Weights of a small GPT-style language model, trained from scratch on English Wikipedia.
Architecture: LayerNorm before each block, learned positions, biases, tied embeddings.
Each number is 128 + 24 x the weight over its row's rms, rounded and kept within 0 to 255. Layers, rows and columns count from 0. Numbers have three digits each. The size before them is the row's rms in percent of the matrix's.

# v: layer 5 attention value, 160x160, rms 0.0836, rows 6-55, columns 80-159
# o: layer 5 attention output (transposed), 160x160, rms 0.183, rows 6-54, columns 80-159
# q: layer 5 attention query, 160x160, rms 0.0911, rows 32-63, columns 80-159
# k: layer 5 attention key, 160x160, rms 0.0871, rows 32-63, columns 80-159
v6 101:108119111128099149128083097130151154161098115088116095135129124126109139147166157104131097142165140155126080120085135128129158110132157177061117108138118129107112141092139136123087156132142109097097141128149168141130154143149121080130156104
o6 090:126082127134126056139140153107143109125159132139108126115107137083127140094120105155121107119143120141117112114204117157173113091128129114150170110152117086119106132136149147129139089121165147122147146106149093129149113097130116099078149149
v7 100:138139119109121142157103126112094158123069150140146109179106132122127113131151078158164116134140131112060096111127102103113096164146133154159130141121129100139156096135142129113123133089134125106105120108123085110126129125098116133086155093
o7 091:128149133124161110128095142150117121146120133111117124099173105115142188149103155104053139146151087116168136149094136136116143145138137145119149115105103124139144146112157100139149110150137213151157157154118143155110104131137140101115058127
v8 100:109136158116158108166146134129089142140118144147141140080073102106161112110121113151183139106108134079125144102141104121149156146148098095139119109109165115141124105149190115155105123121121091126139094134131174103136116154112109129166128123
o8 102:152140053114124161114101121144121133141113079102113137154144123107126171122096177096120125101143125128160131169119103122130130160132115157102138130137139106145137151102132106129126176107126123105124142118141122149164118083161158121102135122
v9 100:109141108113120126101113109127187080121141141100076110102133084102111151118124153122101144128134106110124100189123116136121124118097114153088066152123095128120106142114094123155107146119122139130167169149155132115164145096079137109083109131
o9 089:131153130171112137116136134158133147157149086117117159117092148128120097135147116122134104146102181151134141123130119122143137069126153136166128127124148079103131137167120104109140144130094177061127159110136113152114165147175079139154139129
v10 110:118180156125133139085123174143131149132152134119152123087142152154120161145088131138133130146175108106136097101123141124171117101086094089131126144165160125108165126165098058194116172149106118138178144106131139141127151170131158133091107096
o10 105:101115110111131156164063110179147118131127099165104174134133108139128128110151146110126138095162121144119197134129116122130141141119146169118116154115110161150138098148093125093132092150132088126123097115102147140145120137130081116149136172
v11 093:145138129119093124095109077080110120070124112138148093138135111088111133141109102130138148148102106144122147112087153127138145125097134118154118107082143107149129151151137107129145103142098119137105099157149169132144127146133101108134112135
o11 092:141144110129130095082119135109110144144120133154148166115119118146130157111118123148154107149159105147089113171164113117112095120160110129148138137125096120126112102141136132134177145095083140148163109101123150152128130139144183111151116096
v12 100:162087109094166129139158156085134138141111150145142126164155133162127175064136147112149171123105098159102195131141121112116129116155121105141126160128184107122120155104153158144133111124136151123127127156142133124085106121105167150125081115
o12 092:127161106106162137117092082156128143128135111167145157148130152075129093171081142120117180105097153094154092084098159106117117086147159137111138130108156144121189099104144156112147129130097153121075106115147102106128145132148134117114054117
v13 096:106105137129152121148160117144142125098096096149143121143153166121140120113099134107185139137133131121097142140165130159127116117140148148136109117122150098087162116134109144191121092109113142147125136134114105132080156157221138102111119122
o13 094:167182101130147113115102154103098119161148132170099136121102105129126097125154142123119173128123138089145180111129135089097104102138141128137132140120121132160126168114131134113137142145155122158157122164104138129124026117071126138122091131
v14 101:140136158144126083162097134137123101099109072130106103087113128125159113118122177073141151162123106116100124170155120180092134146116135122098140150165174083127106133150100143122138098121113149117160125138155141110138135165102145108125154141
o14 093:136133155138122103131143154109128115133131118109122158147113134075106125121167130104130094109121147087125139137100117146132124066093139157100138120087154129163082101094128165127144166116100141080128160143132142115076127142137162148135134079
v15 098:093156096156127146091139090097152097135154131164131127143142142127107152134095180142114128137094139141113098144101144147092097107141101194127083095137118171136163138133117149165166108102127107136160159156134130159100122147104136134157088117
o15 099:159061137131158160127090128150151133125142088170115097162099154142162116137133087153181137168140130128155104102096105105185135091121119117140141146098116084119129108123086158143134145094111129138144117131112112106138148125123108118156141135
v16 100:108157108093124067151146101159149110092151135127112171086123093168116156125173129119111154139172108133136114131133112107168133124135131130091107160132154107120145134168138128115164090111142135125090158183121190102136158106104119131145130107
o16 088:127149149127090109125121070074104140151121098131107108168129140171163108115111119117161171103131117137156124120118157106117100110138128134133141126118131158107111132093107110099119152140107135145111141159139173132101155097145133109133160097
v17 106:159125110110153147123122127096149118107129109136119149170130138072130155148073146155144107132141156132123180132114169116077109109173105152126124133134087155147132112100097132106123117109121157106118168165116100125148148130123144156109098104
o17 102:131142104144202151131154136118092106137132143147133110129144104134114150132100075111128145165106113158160130130125112078123123119144115119080118155101129121103150146160106119156187109133102115156147139149112142137110114162144106118142100089
v18 108:109119100124149131187136085153117131095103157153150134127135171128133127101126156105143125094141133106075105167121131148151119121122141088130149090154111145168135150157145127130166115105114142134094107138160104160162117166110118108131128180
o18 094:171144191116121134139083093113149149128110115132123111179085097157181136178148121133134127100119124141113122127085124111130090112139149133104120121129123127143136062140128096156127116135090067120148143116109136137129114118128154101134161072
v19 097:182132152111119134143131107111157138153132140158138143151135098121110109060141131102121162175158115123128144142151107115167132130117131166120100152127113135151111155141133072157122108099110121117086172077098155154128127152143119124119121125
o19 088:134113113115092107091146119130161147140127127173092135134142127115133157120129107078077162135137139122089123077120172164091114113152129199171140097137148169115162109113135129127141143156120106164142130155107127133126110098107073118141127135
v20 100:090158153082121145119177135168087123151147067126100149156168160174122119082132101122136111139136152093130101113128124135139120137103124100163120113186119134149109101105135112153149142119156142150154153141116129115143169105151092167108111146
o20 093:121097122110133124135151127152122110125124112063146127128078131165168104164119136147138120102164132121136187124123109125104087142144144141121141109106130112120142124144135146119081093162099139159123139093127175110091146119140159130143127139
v21 112:124133186156111113124110144142114104147102140159123099139171128149162155143138091154156135091146146109076130104125095135120136123162150150148141085175124156114130131138149129156080143063142124134108122097137131085115108158145126126140153095
o21 095:132119110127154106140159124126128133126095142099094112124152115132117125101139132122110094173110074114143137177139140129066174178095132111149133124105126087174136153136118152126095128159117133127138124069092150135112131071094113102119130135
v22 096:095169114117131092097141163191107101119146095141117102114170155132130179128146153106115146143102120138087149155149111124124160128125122108130084129105125160153080117131134129076134141097131104116127091192088170164139139090094111135110108087
o22 090:152112102173146144137154109110102114146121129131140117172087110127128087132068104163117103142074171089140106130142137135125168119167101153130116106127135120104123081114123114143120137116088138057163119128166132067136126147150175124138097150
v23 099:144163151124100091089146146089113117117122108134122111055088157138123117162118105112120144156090126085122114171160138120139105125127106095151177105138139114130131150096124136150137137091131217145177153161139091141137091107114171128123129149
o23 092:115121110151102098139147135138129141170116107090115139134141141099129120149157160078096100070159127131166165155068127103093122144133147151096090138080131095106150137160110162134101151163139118095142133150143147132132117155090115158174140093
v24 100:134109130151110119117134141132135132127150133090155162124127119083069170112106130191139139166083123120161160108146093139075111116170138093150162153135123192133136076095135192167163112134109150077130127125167147156141148104153113134126124123
o24 094:103113140116101181125095117144098113141131151171104121153087148177140133093141133109118143137135144130124154177100149115161142121138115159095098120168139144128115156150136104111113135153114104136148128123118106117143093145116153128165037151
v25 100:126180156111091147100105121103110128124147112113067150092159128157136152124143132115131099080145180150070121134123085113127111134126158126154135131105115169130114113111151117115059168152083132114161130109154157144119109106167086099137122163
o25 092:150107150143160140141123114155159128115126139132126124086112176138133144097121102121120121143154114139134124133152110126152103164136150140131132118143132105112111114151144098120114105094221103111158120100130095097158084111100146134172116103
v26 096:127143143126150157111134148118112148127153149118148118114096151119137145119131124155060108139104142143093148187127109109095139148171171109164125121130128122090092111153120084112075155150139146135091099169195137129136136090155089116152123123
o26 094:125107108147113121108110114133182129156142134098097153137132094178140105107153074146137111124118104101167106116132130124162113151149138085136093118143113097136112147125137141120120120137113138152101106108096153141129094153103133114133091145
v27 113:078162145152092120119129141152126146114127125074148134114124082115146136124120106158103126135126216131172104093099108124119140151160101102111140112139177121146143118164122140117159105159143139121147098089112145153153089123132117119130115126
o27 103:171115140084084121112120110108128098076167122110137129106120144169129146104149121157147150105159085148147139161119117154138124164123121131116074112138087137112133125128089103122104148154134137137098127146171161115160175105136140131114139173
v28 096:106128135128123143118124093109109121160137147129152130115119161155092187082082115150153146150140106150151136110120132160102126097114115085146132104110151166105108142126140123143113107120104147136131116106117132153145069123114157138103134122
o28 089:092189146085159140092105089121126117114133124156099140129120136175145094178112161090138162138114143143064160130124099117144134133118144138131104124090175124097150106154132139105104128114142098125109120145176126132161142137150133140111094152
v29 099:126147085158069151112138106112137146162147118123111124108139130165165127125128140097113126131160113114111134154195115158154102115134175108164113121116112133108137155114118127158125145119063131094129121160142145127153113144104123108104149086
o29 091:108093153117133092157136125094132139138110082153164113120114161132138115103103115192122122122131109126154132096113167070114156113140069092119148134107092121140148103126144129129138110122105113103113155094132107139110095125158125155160180110
v30 101:141151126116127096152098168120159144107116160119149107172097111096147123150105094155135113122118174132133084127143147098109087143159084144130148149096126068158154104154141111118102115104126138132130091127114137135132114121115122197149093145
o30 099:156155123092140111128123123164082145126121153134099145126164148128137179101119124104118147105159130134141132122079149140135137137143146093159124132114116154101151135127099123127122167140094124144102140199129118133116130175090115058144090152
v31 093:122137135138109096173132130107109142162125138084127087153108147107130106141137117170097121164115152169192116135115118116110130116123084115128137123111146156154084090142132149101169082113124138118140115103148128149124154123142125125162098130
o31 091:116141124161103152095137144142114062122123172120097146130138132129112142141173183169094130143125125108114144148134126132179144117126134092125124126116085125112145129112107099206085162155111113098150191140130134092110102147088118122135098102
q32 070:106131138169130160131164106127171102148111128110147121115075107122071111125095144142130096132116131126139137132161172137141106128096130102156136144117155134113153123131133076145123134114089133119139112092116101118138136132150136115148119127
k32 074:083160110095084108148109162159094153100136096123139115147115134146133075083147162140165120157143106107150148101114139132128118113086120149114132134099181102112151088100117113104091158152129138094152138149154097124142171112142105118130107126
q33 076:092121151128099110125140102138136122123080102128115112061108105142116130148081128143157115127159098167146106103132115158158139077157126131124136148110142115156108131168128143123151103117173158090142125116150093143148118129156105089125107128
k33 089:142102141119090138134121089079127147111124105104149137131130131124103117151109118165117093108141121137104081099134113142107109098099117161112159137134128165108132074118172135108113110121109141089142142141130115146152132107180136163117214162
q34 077:145141114121128100118102181126141129146147123155141121129114140091141132116118088144097126085110130135088101139149143083116159099106147105134094130150078127124143138139165109172148140146082163098124172105105108165113139125129098078119071089
k34 075:114079143125119141163136110144121151105105101145134117115109133108133143098154117116107127139137188120174133111129113103106118103120123140166144144118128109110143154104116106180149163123153146107113147112149112127146149144157126124129154128
q35 083:115152141120133130153154128121118088113159132153121136127146127146090114166137123124099148170137123097133095118128149115097117133097114147132119150140059134110085160085156162153162142164172149171142128140141101134175136109076123111093119146
k35 083:156100105144107117134164113099112145124122115117119135097154105119164156084166120155094096136092130121133085122146151136116128139144119126183138126131135112141117127138116110130139070156135151164119140113098108102103127098131161133130148094
q36 081:137164105152146108128048160128143114114114108116109103069176110110080127094129155128123113145107180152120124134143152151160163111136125130112131139111117157138139117166116126170117123090140146102113115122172159122108129107108129099083152149
k36 087:131085091122152103150094100139108134140091128151121143115157158158134140092138112095105126118141130156195136141125113142109130102123116140137124137105094129177138164078136142141119161140128094132164150169082114178140124126113052128141099144
q37 080:130127145093151141177164155100160123159123133095109117131112116123104143138115110123113135072161114118110126078109152127108124099129170130133118129119088121125128076133136108100124140123160151152165122141128167143118142115143125132119106104
k37 078:145151103116130145150147116131140090117148151187152126105164122099164138093137101128062175147167150155143117100159150114093089118135117130150180128115114127140138137090133082162097143108153132109083123133104089115134121151119129112135160147
q38 075:116143130169174157138076117131144136113161108142140179151139124135139134115111135094122127099127104149136117111141129073109145118107117183112130154096107143155115127123135144136082130126072090135126142145118108160132154136134138142155108116
k38 072:124134142070106141117137112128154141100092145121178173152100111152150098156171141103156116122138159091116169081153152163114104129157147145119116138178137123111145176127117128129155135126133141140093113112133126080114096132115142116121126099
q39 085:140151168149153133100118102108134123151167169126126123133133125115138123133155040134148077168102128139129140185125103123140108153105122178101147119098152150130093106144152118146112140136098143108118154115155126143104139107094134142122091135
k39 084:142146164147117111130133109121170118159098124078102126125168146140116121129142097137177144139117147127112102130147161148133111112168144129137123135090168118156122157091117116123112114109053161141164130136113151106127126137060121115101121093
q40 069:129144106170124095108118100126134116097134125111151130166144109093090121112111142097104101119124136108116138088112143083130094137096128139110168176135145147076118116142179124097111140126147140114130145086162128117190142125138188128148142110
k40 071:114097137092132112120151109117180162163155152116155146096130137149145102089123112135165090157129118175070155124146147207088098139105134162140117109113099145162069133102106121126124128137122119134138144164165120122162145125165135136130114153
q41 069:138118082149110133123118067130122140118146111102134142127157101129136138135115161140129156087123136130122125151119140111140106137139138088142117119103107136181159117151093145119126066157093178110120151082078140115107133155160100129134126099
k41 073:125148063121101131178089145119141124134141116142114101124085129139159113099095121132097151099152112126172128105164122125105084133143085166124097143142114147134141061162113134097076141134125117187155100160160114091133127107137130123137119141
q42 073:173160129142133147113185150121136125133121158119122167105157095154152053136093124147113112133097156113113138165128078136144105114170138111118114134184139085077141121120128146122144185127150135113115118100120122121125113097132096146124106108
k42 067:105137164145157118118148120113122082091150143118137076135086110083139108092111141128134165148099155138139157139133148105160087141132150102138125133081137150124138132148120126176112118131145111074108119144164142122088165157104127131160120121
q43 066:132164104152129151132118176109104109166131154134128116149140099128107116133145150138122117128132118136137101160127086113172132190123123112132109123134099133135146130140145168165138177125169112119120093108111112120150071139117071082091141119
k43 067:149126162160148142128109152130129088138100094145148108152153134116189098173145125154167159120135135155158071143154121125111154097113083173111121122120129097121105139114108115109118114131103122125087125141115111109123137134135102123100124132
q44 066:183130122112159156140119131142080123112118111157083110146175110151113111120113126122110141085140112142172120130130143079121111150124127154191120137151121112116097141182135124107155118128145106146138149068107112113130103124158129130113181138
k44 077:125134132112145146108147128111132123141141118136131165106108159135161132177139139121098129125062127214082127147155166152124130127065155131122129152163128095145146106113086115147113143133104157133111134122146096114077173103153108115165145157
q45 075:174120117121175132163131142148108113153114130148142120156125093109152114122127113113111130089137138120122102118078162123115094114156150135125108130130131126132148156150086124136176124118159115161105112145116091105118075143083147086178163121
k45 079:158182125139104159138067133131108128120144069157128123131108088153158162149082145131092140090128145153109110172102156131127150109114137134123114129166112090080149145099124148102146126158146113132124121118133074163137127104168129119095086112
q46 081:167146129126135099113148118127105146143109083094114123100149122156093132175142111119161126077151089100136155086097132138107140098130125144114124150098137084113165177138120177097165139134166139165146127159146126178146135122131138142119130089
k46 078:150135094120194156131142134115098123093127092150126118143118129137152116147121136131128121086125124118152125117125140134142119143159113126133079141158065105150144132124133147140141087126191142131123126126098114161071140105114107127148157063
q47 072:139109128128100169127104112105171142192114108101142143160112139113127100190155124123107091129122168140140166129101129182146146128119198136157139123100178131090158121140109134175117139129122132113124142116133126126134125141150038152157161105
k47 070:156146163173082103127118100115152124097124116116110156159126154105106106144095087098164102073151131137165117141130207135092140146128131097091101152114136160105108131083163140131124138150134147163134122110169135154155149126118141117132120105
q48 080:155117080125111118152191143127114138128126131100116110109157164140086146128137112125081126097138127138118138140172156121132150130120133132155154158166087105138100151167130135151103109123123124140139112130154150074123144140165135119148133138
k48 076:112116089132133144133120122129141120172129096156114147123138124124105146066117105130109104119140098130123128144145124073091088091111119141157085129128148156119142139134137103170152165135164128145157144156173116126149111107135117127141130155
q49 071:143117104122109152136120138146123152121133169117154126134094104099141130088160126169163107088156145138117130098125111167137187158090155177056147140161091113070113145144101097099144129113131139166066094121130121130144147130111124128124197161
k49 072:169102117082130115134153162121133114117118107130116107141145101142158130148122138137186152112104090134141081147187098147135118117141136120141101132138128131125103111097140136107197143163111137184134142117132120138183148133131118116113147118
q50 087:091130132102137136127125084101108123109105105128154107119074131135140122121118152116143170111118112123159121124130133144118109172177089122095118138113175139159136123092169136071186097135160117107123118131103144125163153137153119118162108099
k50 081:090133068130174180126116111121145134094111127143170133141099135148131141179117187117143123140182115132098126110117096128153114120130123158099124099104129155121112141180159120150129108120160139154096072160132102121131121134171139156133174109
q51 085:168139108104133102146175147156113144140101065160149137101129129088149191126113129108118086129118139115131130183104121114143129121135124123130098144120172126123107120130102132116120149115100130085130126112148140119135164146126129088166117130
k51 090:157137100101112112115111074139109088164141092176120125144110105104133136136133110108140131087147140148138165186090137064146130079130142154134115162106094112155152120134127152105142124093136156132188119132184106159163166095160146135147153126
q52 078:068145101116138149093128091160105159112125124129130170131118148145105131105125153103115139105165091086169137096101134127153131149108102100132155137139111138158152148129141123133111106172115143156112096085096129092124148124145111145150161137
k52 083:117112117096150154136152133137131121091109095128112164148121146105133123147155159155097092107122159129110192126115093160121134132137129147137170079090147097145076110141143126098142122129157176074134131135138106093142144124154127125146125204
q53 083:088134115148132075121124121125121137135142150135155132127132156149102103131113130165125115132125120178152126153123136160102158151089164170126121117160151148101113117116128108127100126177147120097126102120136092157115064115139092124123100167
k53 078:121113172143151143123109130138155140168183159123175140146124105142138136108129079103107121182094081129145154158135151115134149104150110198140131149123160157147106071128151111088117127152127160109151181127102150107122126147117132141141091111
q54 078:167154134103132116147080165097117120116120153125143109162074115113158144110129150148102179140148132102145140064119145112131121147093116123134131094126141123098173119109141157147120136117090160140144117130143137140107132105136107152137158101
k54 082:101125089104110112145155101110135146100156141126133143142168123149137152162158088154122178140099134138145096132137117148132126133127144129151147078142136122128078112197115133147129147087081136138104154145124144138093163142112113141071140115
q55 085:079140120107154125075102125121105126086119112159125113140129142153119159141124130153153147165141082120135114153119152092115108127094147121184117109154115150138111147107153097108139118142130101174154066117125120105144163109180145134103129130
k55 089:100155115101129162110154102141168134125148099106137150156128123115125140147123134132138139144123128133117107103141081139142116113136049182121130117098145128119137154162128143094120113110122166129123124103138106102182173127205117122094185124
q56 080:148160121129175106106114119160100120116141143120117148154146118167110154147139143129129175155105137156123085119157131133141121109170150110154129169140105128118143139124157108086169135176137068145122142147115114107157105106091121078162130116
k56 078:109137146125150128105141197150121119127121148085110128082110078160165132153157100140129098120156139122109103151103132121161122163141136122094141109121100118128084136123082154147123129140154161152143143120073150176102136136109160119133178160
q57 077:131121166059097171139079087095112130122130102167138153138111107110109098127104147080123167118116150108127148131101109136126109083122118162156144141109095154137103119105117101107152146139101098143120105162127157089162146176121106132103113123
k57 081:129080102127136141139137104140152172082162148155093124176126115152079113148116143105145141119089152134140168131131135144104100121141161153111126112140135157085144136143151158131176147172115126138092116069132111098121170151137095135156097157
q58 075:097155144133137082119118121079138120138122132173082139200128138143133138083133110135142108161115125153116094136120148129109153122133121124150098138150181170104115122117150153091110144148119119126091108089139155111134122124109141108150136141
k58 075:140141128101155130143113127133152144173123126081136098137150204138134088117125109095138153135100148128098137120100120164103151137124143158085135101168116143108137120109109129116116160128117150136119145153107183127112134150069135122127116180
q59 079:169130141102159166141172144076132120104149131136104135126143138124115175109121151143134135177079147152096152143115146142120141148151119098097124138107105131103148101162125134130141163161127127102120178131142120109105124140108152096104103145
k59 084:166138129095116130090153108162119159108111133104168160117121139127116144154125113147154092107093157116102092123123131134136129126152125099146130101131116123095123141170096133104132144126083133129136142092120179161085139129099135168137185157
q60 072:120136124078130130145114141136135131149105154179126137127117121117148118155128142110160119089196160111070160124126159100111118102130151123117129111143109145163174136112100126138134080091107167123130120136138116138118139124116153146113113112
k60 074:122162142145130142102145116143096187122143101138146152111148114078174140105082154179092138082092089140153160102112128148085085165095109099176158161105091125130132127123135102146126123117124107161113133168110080146109071125141130113123146169
q61 081:139113097136100149128123143138132141136158122131110112156116125176127092144142088151105132119114120101133149092146131071143109098170177134149155150142163132084132110141108128147097090162140128129168128077118157118108110141108109123166087149
k61 083:165148127158190157154142165178133125135144171132128146107132141085125101109133108130128109149092139127145147172106108084147152118088116145122111118094123104134125161114124132128117109148160089118166160088141112125088100117143136108153121156
q62 076:092156110129147119141131123128136092147167133104138126150128120162108092169146140102136119123116139126052138131136103134128134118105125158114103112121152129163156109116104149151091141147148137093095096133127123121125146105138120156178050119
k62 080:120121111175089166134192099132115144161124123103111114137109137129146114156125131140148153156091121174182160139118113131116149111107161129111109120098144070084118097130136124140099091122174124087124132113133121104131178113147132111127110124
q63 080:126140120130129163156077144135152119122129110131140148118163108126121070107147151132126126206161110108118138123110131168177139130125108138127129121084148150158118105098117095146112137157120089109183138151137124149150088128124163137112142133
k63 077:049125134128156078111129126119132127148113140161103129142206137166073082130180120151082125125140094135163130133130126159128116155116108135132154107149110158152155120131139114064098135137145152132133148127115136114123098117143136119150132135
v32 101:119156107121140159136115138100109129099153136129142126181138091085130082142122180113101144146128118134121144185134176094091149130157169103135142145146119130087144104124130099100111111102137144108082146120110131115164150097105161136130129168
o32 089:141091177150101139116127115104137129096156145080145097127138134146125101141135101144153142094149113100160111079147120112157098128145099131110131117087125143150091155148097155115136119159089181143130110143110148146127125140176137162085125131
v33 110:113108149094108158115098174127116165114130107138148117164142167165178122102109076130150119102128112134079116133108103084169127123126116158145130123122154144116130100133111131158121137146128133122122118112126142065106133161151098134150130160
o33 099:148149118178169102126124129146149115127116133095107126080147097124120105137131094131142153172150110085135062114133101101089136176109133122146130134096132101134097136101152119133102149126158121146143140148125132160143110120101169105105095124
v34 107:096103113107156120121101158133135123095126158121172105167131169108155094141100084126100130128171174109116105139138152107144137112139136129145091116102138123065101134117108097086125124182156114109154118164113127135067170093137100119181128128
o34 096:140157119138137149106116122123112163142109144172125139123083079114163135108133155160135184116133140158120137072170101126102136089113143105148139152138117121141144125132136149115144120078119120154130106154147091139148081163097147121089177129
v35 105:152131161135123090125133103089110089156071078125130096130129137103117132136102115139140125124178160120130102146111150132140039114134133097174092138141122101137144122116128129129130179135151129139155121144143138120143160096102183124113142120
o35 102:126119112095165161150112141105139131165161119164113129159111125130141094111145104163089114106165144112170145109116111112103137124135135125168105107117117147088157125140085120113114140134088142137138187102125150137105101128114121116131111118
v36 094:103141114130125114160103169120062135133129185111135127129110179138094105165154110122108130123120139137122094109154115105111146127146123119139117144153114132086137122126173140119134145121099148144111172111129183112124196132127120118171135115
o36 098:138124136113128164130178127163138150096127174128166113126117127126165131111136119163143174159120116098139126110137145139128124190146148139167148128141143136151143132097088123112090077126138138162125093133079090120112088114138164116112087170
v37 109:115132145114138121150143164154053135095132094137169116157104137130134130103117133132165174112094156101156121125176161105148121104111119145115159082131176116149104121161112108145143118130138125101098108119124110178119151116130128114119081114
o37 106:103091148145130116122100124117144139111088166119146135126117124118134116122136166140139109098134108159121124121148116149163168134084155069073109136132130134160131099120151136144107123116089113091090156128156122127155126149114135197102125172
v38 109:096108108085109131092122117134117147131103102152137106152142147160143149112118134110132121119128115167095106095088135129124132174102119124108148129151144163142129111070129126160134151162136163125111127146151139124131177161117072089130104121
o38 097:152119115180093115149130149137114117126117115133156081084109107116137130098136110148089129091138087109158115121160103120120117147114140130117141125179122134143116098154154128172143133110165125115172163107126150145109113107112127132157128072
v39 105:103096158097118103141140174138105137115165134119145123091119097143174121176115134083171116117117129127120115130154104103158117124136125148109097136161164153099132177125181116166170107156164126122139096104131141116107108109126108127187127109
o39 096:153126161155169141166175124165118104150094148118121117123156141139129134126143151137141107115189100125147170116111105147134128158139142116104109095104121111155145132118091129100060152136118100083146146114113150139099092103092166137131127126
v40 115:136160146131152115141137194130115183149109121119070135115130149126138122140093114137134105148084132133124109176103111099114096127144165177108131095128125138104135120114100107145116142159098091157090146135119116125142156138148119119160151147
o40 103:114143118155146162142175102136125131136141146141182132126102143142119097119137116116107140107103117128130123103156101157133139165081139131124102152085181125107091119128166131102104145142135156097107130123133126140109134135179111163132048131
v41 109:143116128133150119089129113107161125129147113166090092130162168109144124103097104118123135090157093144118110117123140125144079146123151134136089174140142126111104184109141122079152160150137129141086121115110099152105123135118148102106147135
o41 106:130163170106133113175156157106125128164080134125129121142096102118132131134149103130105118147146136145107136124107113118117128093128123144149128077128153159147152086163133116102131134113096120097163149134127119126102083113136167110119098112
v42 104:079112130172106124121138118106142125120133099123104131141142139174159096106135081138136131144168165092121127122133129122122133112128169100165077076139134117093128106140137121079164120131148133111120172141111109141137114109133135098111141139
o42 096:126115128072136170129186127126150142151106127170139165114115092122087138152107144109166129079137122124116133092101128146108130115112113129106151153121123154086119143146140163115141116086144156142137079145156127112141137141140111170138184094
v43 107:122127150104152143161151136110095130124171137169136179121131130135140119114145150153144094141149147035157099097093132103100157114100156105150132121131131163130120073103096150139091105160096137158125136108117165097090105146121153103138179135
o43 093:100139105102120152125163146092150130112131112103082111135104077139112112133112172134080108112119132123115125138129119117138141187121152106116130127146118080116101136170134137137121106141185130135132120124126104132082135125152127151127186095
v44 099:122102141156126172117120136160099165099116141106162150112127101157116106106145087128124156116109117117109145092098146153128166121132155133129129107135117131150115139180128142139100122128114108143142125125153112128141161070169105109150127123
o44 095:169105110106125113110117103080090099130131132138100102122086098132134126118130109126150121129117133125111106148113088148135124127178133112099075131161127145109098104117179123149170173115157129166108097160146134134151152145108153129120112140
v45 100:145121189131069169142098145128127112121144107107122140137165143138132166125138115146124123124163148102148066114086111144105102152129096161115157116132083161119099134140085101117105103145111132165107153122116129150145128150084155117133084086
o45 088:117107096155166118083201116115130161132124096154125117133124116072135164129135139154119104111098113125114160158127118129118113152117134117157159114159137088146122108146160120129146142157135133139125116085107145106162129090197113149152156133
v46 104:126159159175139077126160131101106151126121122120150149114131148120151134156087107133115103087108163134143094140185113137133154123126175119133145157117135101105119076152148127108153128128136123079136123152142121121131118128131108108129166098
o46 097:137151140100134168147066135176130120156103140152104176143138127100170131138128169121113152130133165134131130165094158133136100116109136166077129112111124132164165116127122136124107129118087125119111105161118114155160119100115152121130029149
v47 105:169136124136103130161059138120131193125102142101125106133098114126089132162105167126116125134139117146116118124161116111143155166132178137121125165137135125131118116128106129126125102094148127098082094147087141104090176119133126121131108155
o47 094:110094118106149115138105115138127086120133154134120111103130135125132093091130123160162156161142142144104113111166129139129174098134102133149154087116127161151132153099122130118128090161142134132155131108132127162176089079152127153074077125
v48 110:142129163070107107153116141099142108125060121160181091131133106143145132151141125110140149172087086099171094145144130091114131157113115125125185105129094131141127140159146128121133129111116128169102110133126148117134138161134148124140128149
o48 094:148132115173131113154089135129164099078142140058097162125125135156113107096120121155093094127114146129074141132132129125192140128162158127133130118162152135145150108151121105137116114161115153103123142100109162116139161103130172135089098131
v49 103:086123082142129164115155080108133120088121140107153134184124145101109112101185110138118112141128138127178138084129145147125143104131098120136106118159078095071145120146152157131173105123147173095138167126123124115122190128131129148112163119
o49 092:147100113155113117138115143094134103100114083106123146110150099119150118157162154127120191135144136081124129101114143129121120098118142148158160133107110150143104147109127145114130115102123135195089090181135117144116146152141131158123164129
v50 109:145156095128168109136120116121108099155138169152158148114145110100115082136153124173120136140069166096121134094142132131115152139116150116184117147114127139128125095134103128100139131122122150146149145147077079144115137122117140160073152117
o50 106:143103102119122163172140089109130139105132109131131083148098129128154156098107142147135188128131136137123170116082110114125112165137124120099123142132121119093171108163090122140106117126115100147082121130157168110151162117149097113139130157
v51 099:126109144127121107147117139187137108101134186158151129167152155112103135108104110163157114139112155120102110138156145121127106123177177128111127116140098141122105160118149092127106135163142164104113123094128114118114081152131185126141102114
o51 093:134186124163119136131040111150156154113100127129138121130126149163164150124125172103138129130142097139091151109112096156119152121095113154096113149123151128147158097176132155119106127111116125116130095134105142161129130180130128093121119108
v52 107:116113125091147143126096131134144120105131121117153093133106134130115174160088182096138160141124141094144106125096163088136155197111108101136141111088138136178164126135134116093159153134150109115092094124092161085147176095138109144129109117
o52 098:165120125166106119138148152133162128129131096118128148104122117130140121099108096171154098136161142142135103119195124100142141081088112156162121147118108126166085135141146144140102137128117118105157154115144116147148127119140150130103144120
v53 109:133100195116138174134130145122127156085128115138142175145084090101121122107116141104119146107109170114132162152096124163087144118153111114119168138165139125156174065108146115150137151108114125154106096101129137137134067161148107134114126111
o53 097:131156085119111113138149124146137135127116131109108137126132139139138124101133155167142095125136092089167164127107151094135141118134081147135102143081125052117084148153137171145113150123134138114115097128126133116130121096091152165144124135
v54 100:139071122118095125155120146095167117150098121129145110149097116105122129113145135115115129147158094101108081112137105123109125130127123153134135099119148147118151113134122130166096145151109108162122063105116114151114142182111162135143167121
o54 087:144123122109154156147100139143081099102129177114125090121140091151144077139124122203139129131099158118102109129083155126154099146135106121144141113124105110154070125130143125155121110120168136091139127130133137087131129106127160140119131114
v55 111:163150130110117137154112157096172111123130103112122122150153079162129125078107109149138077154153054155146153115163095103133131112127109086133084138141085171096133090143124167173116137108136085132141098120093166110106137160131138140121166142